Part of a small language model's weights.
Training: a variant of Adam for these matrices, 166M tokens, 10148 steps.
Each number is 128 + 32 x the weight over its row's rms, rounded and kept within 0 to 255. Layers, rows and columns count from 0. The size above them is the row's rms in percent of the matrix's.

# layer 8 MLP down, 160x640, rms 0.209, rows 0-32, columns 520-559
size [ 97 100 103 105  94 101 100  92  99  98 102  96  97  99  95 102  97  99 102  98 128  98 103  95  96 100  99  99 126 103 100  97 102]
[[118 111  90 128  65 154 133 141 133  74 136 122 167  93 157 127  56 133 138 165 123  85 123  89 109 133 117 116 128 129 145 117  23 127 126 124 189 135 130 143]
 [157  62  79 119 163 150 129 114 113 163  88 129  93  78  88 130 121 122 118 127 131 188 135 124 120 120  84 165 116 131 136 149 187  87 118 128  63 137 124  90]
 [171  96  93  50 101 110 136  75  95 157 104 123 114  72 124 126  99 118  84  66  72 201 107 252 104 128 134  73 111 145 139 154 147 143 135 132  99 127 135 158]
 [ 98 100 219 113  68 105 135 122 147 148 104 126 106 103  75 136 153 138 104 133 125 202  48  77  96 131  71  95 194 116 109 131 106 127 132 123 119 131 124 156]
 [157 108  63 124 137 122 125 158 128 116 134 126 155 126 133 133 116 119 100  52 119  70  83 154  81 124  45 141 125 216 212 128 121 125 128 131  90 123 130 165]
 [121  77 160 139  64 138 126 184 149 104 147 123  84 106 122 125 160 127 154 144 149 137 119 117  79 128  95 106 146 128 126  83 118 116 121 119 156 129 130 130]
 [123 190 141 101 111 130 126 160  94 144 206 125 162 136 150 132 118 136 144 148 180  57 129 107  84 121 109 131  53 137  35 161 115 109 116 130 100 121 138 164]
 [122 132 100 174 110 151 121 121 180 183 171 126 142 163 126 137 175 115 132 170 173  35 178 167  83 137 136 151 180 125 153 128 171 144 127 135 194 143 124  76]
 [ 85 180 153  73 139  91 128 139 108 163 220 121  70  69 162 119  97 129 125  73  73 157 166 167 149 124 143 116 212  97 100  83  75 172 121 127 214 132 140  82]
 [136 113 156 148 108 100 125 118 225 150 121 129 100 169 117 121  64 133 123 100  64 193 166 142 125 111 159 106 163  89 123  76 104 156 130 109 121 142 132  59]
 [127 155 129 139 137 117 119 134 196 123 137 139 173  87 136 143 118 131 185 141  41 149  73 154 169 129  99 121 169 111 133 111 124 111 129 140 149 134 118 144]
 [ 94 114 116 107 188 139 139 120 135 159  80 130 104 185 105 122 114 138 121  77 152 164 194  91 104 121 162 121  48  95  96 190 104 132 134 133 161 126 129 142]
 [138 158 140  86 160 132 134 152  88 147 175 132 117  75 184 119 135 120  77 148  81 111 140 183 116 128 167 145  94  86  84 137  75 153 114 120 122 128 114 111]
 [160 183  86 136 124  88 126 136  79 161 121 138  98 141 106 125 145 132 135  64 140 119 119 123 108 122 120 107 125  91 100 131 160  89 129 120  88 127 143 137]
 [135 176 189 156  92 157 130 146 101 154 116 135 123 159  82 135 153 124 156 138 150 148 171 159 164 128 141 215 127 180 165 164 127 120 119 135 169 133 127 111]
 [152 168 132 107 139 164 129 158 103 123 136 134 165 120  58 122 134 117 192 178 170  84 157 169 136 127  88  51  70 208 108 130 126 138 116 124  15 118 137 129]
 [162 109  85 100 103  96 131 191 105 182  95 127 123 100 127 124 124 123 120 157  90 191 119  93  75 126 212 135 105 119 152 159 128  76 139 140 126 127 127 127]
 [113 174 103 189 122 127 129  81 139 167 104 122  96 139 138 107 123 131 186 144 234 129 101 158  68 129 139  41 117 122 103 153 155 209 124 125 178 135 123 188]
 [ 89 118 135 127 101 140 128 142 140 128 248 121 136  78 133 130 142 121  67 119 141 135 147  88 112 131 172  90 142 191 102 138 183 106 132 132 105 123 137 121]
 [ 25 125 162  93 125  71 117 127 127 106 130 124 105  87 142 109 139 132 129  93  96 157 121 156 105 119 129 113 141 108  89 112 143 157 124 133 161 126 117 137]
 [167 133 113 154 172 118 129 120  82 183 169 132  94  61 121 128  79 133 132 142 107 121 121 170 177 124 144 124 161 103 130 144 126 153 119 129 197 130 128  41]
 [171 110 149 172 141 104 125 144 164  88 164 135 105 164  83 133 125 122  79 223 148 132 102 103  93 123  65  99 159 160  76 132  79  96 124 139  62 130 128 162]
 [111  69 187 173 105 149 125 103 129 111 128 131 146 171 122 128 148 127  87  87 190 163 127 181  83 125 112 107 147 138 148 173 125  77 117 126 130 136 112  91]
 [103  95 118 100 102 159 132  59 136 151 115 123 168 113 125 152 126 139 122 116 111 156 120 153  75 134 108  96 138 134 115 108 164 136 147 125 131 131 129 144]
 [ 89 151  72 115  78 203 115 150  89 148  94 126 102 101 135 123 142 118 188 142 170 159 129 110 101 115 127 169 137  56 131  97 119  92 134 129 103 127 132  94]
 [139 165 168 143 127 147 129 149 149 141  71 129  90 166 150 119 115 124 147 138 160 136 136 145  79 125 154 115 115 125 129 163 114 157 135 119  57 129 129 102]
 [ 94 107 157 140  90 115 130 127 143 127 135 125  81 199 137 121 124 126 124 101 124 207 190 117  22 122 107 105 108 119 147 133 133 150 124 125 133 132 132 208]
 [217 111 126 146  69  80 130 199 117 156 151 130 114 104 133 131 111 141  50 122  59 130 149 130 106 122 143 155 135 106 128  68 113 166 137 134 183 125 138 139]
 [119 150 150 123 109 113 127 124 117 123 131 135 137 193 159 129 137 132 139  83 127  99 114 132 141 129 110 100 105 104  94  56 112 150 126 126 101 132 128 116]
 [ 97 151  77 140 144 164 122 177 133 144 111 126 180 172 129 149 147 148  95 153 113 164 134 107 133 136 165 168 222  98 176 178  72 141 126 126 128 125 133 187]
 [141  99 148 154 123 125 128 163 126  79 165 120 129  72  64 130 160 142 123 109  98 128  76 119 136 125  97 119 126 135 125 106  87 112 130 128 167 135 121 100]
 [108 190 159 154 176 151 130 116 103 119  56 127 138 119 152 142 142 133 169 155 189 125 107 188 192 126  86 146  56 116  81 156 112 171 125 132 132 125 133 104]
 [205 141 159  98 176 160 130 160 157  94 121 126  64 119 159 136 130 128 113  80 130 155 103 159 112 132 207  96 143 129 138 139 216 157 126 131 132 124 131 168]]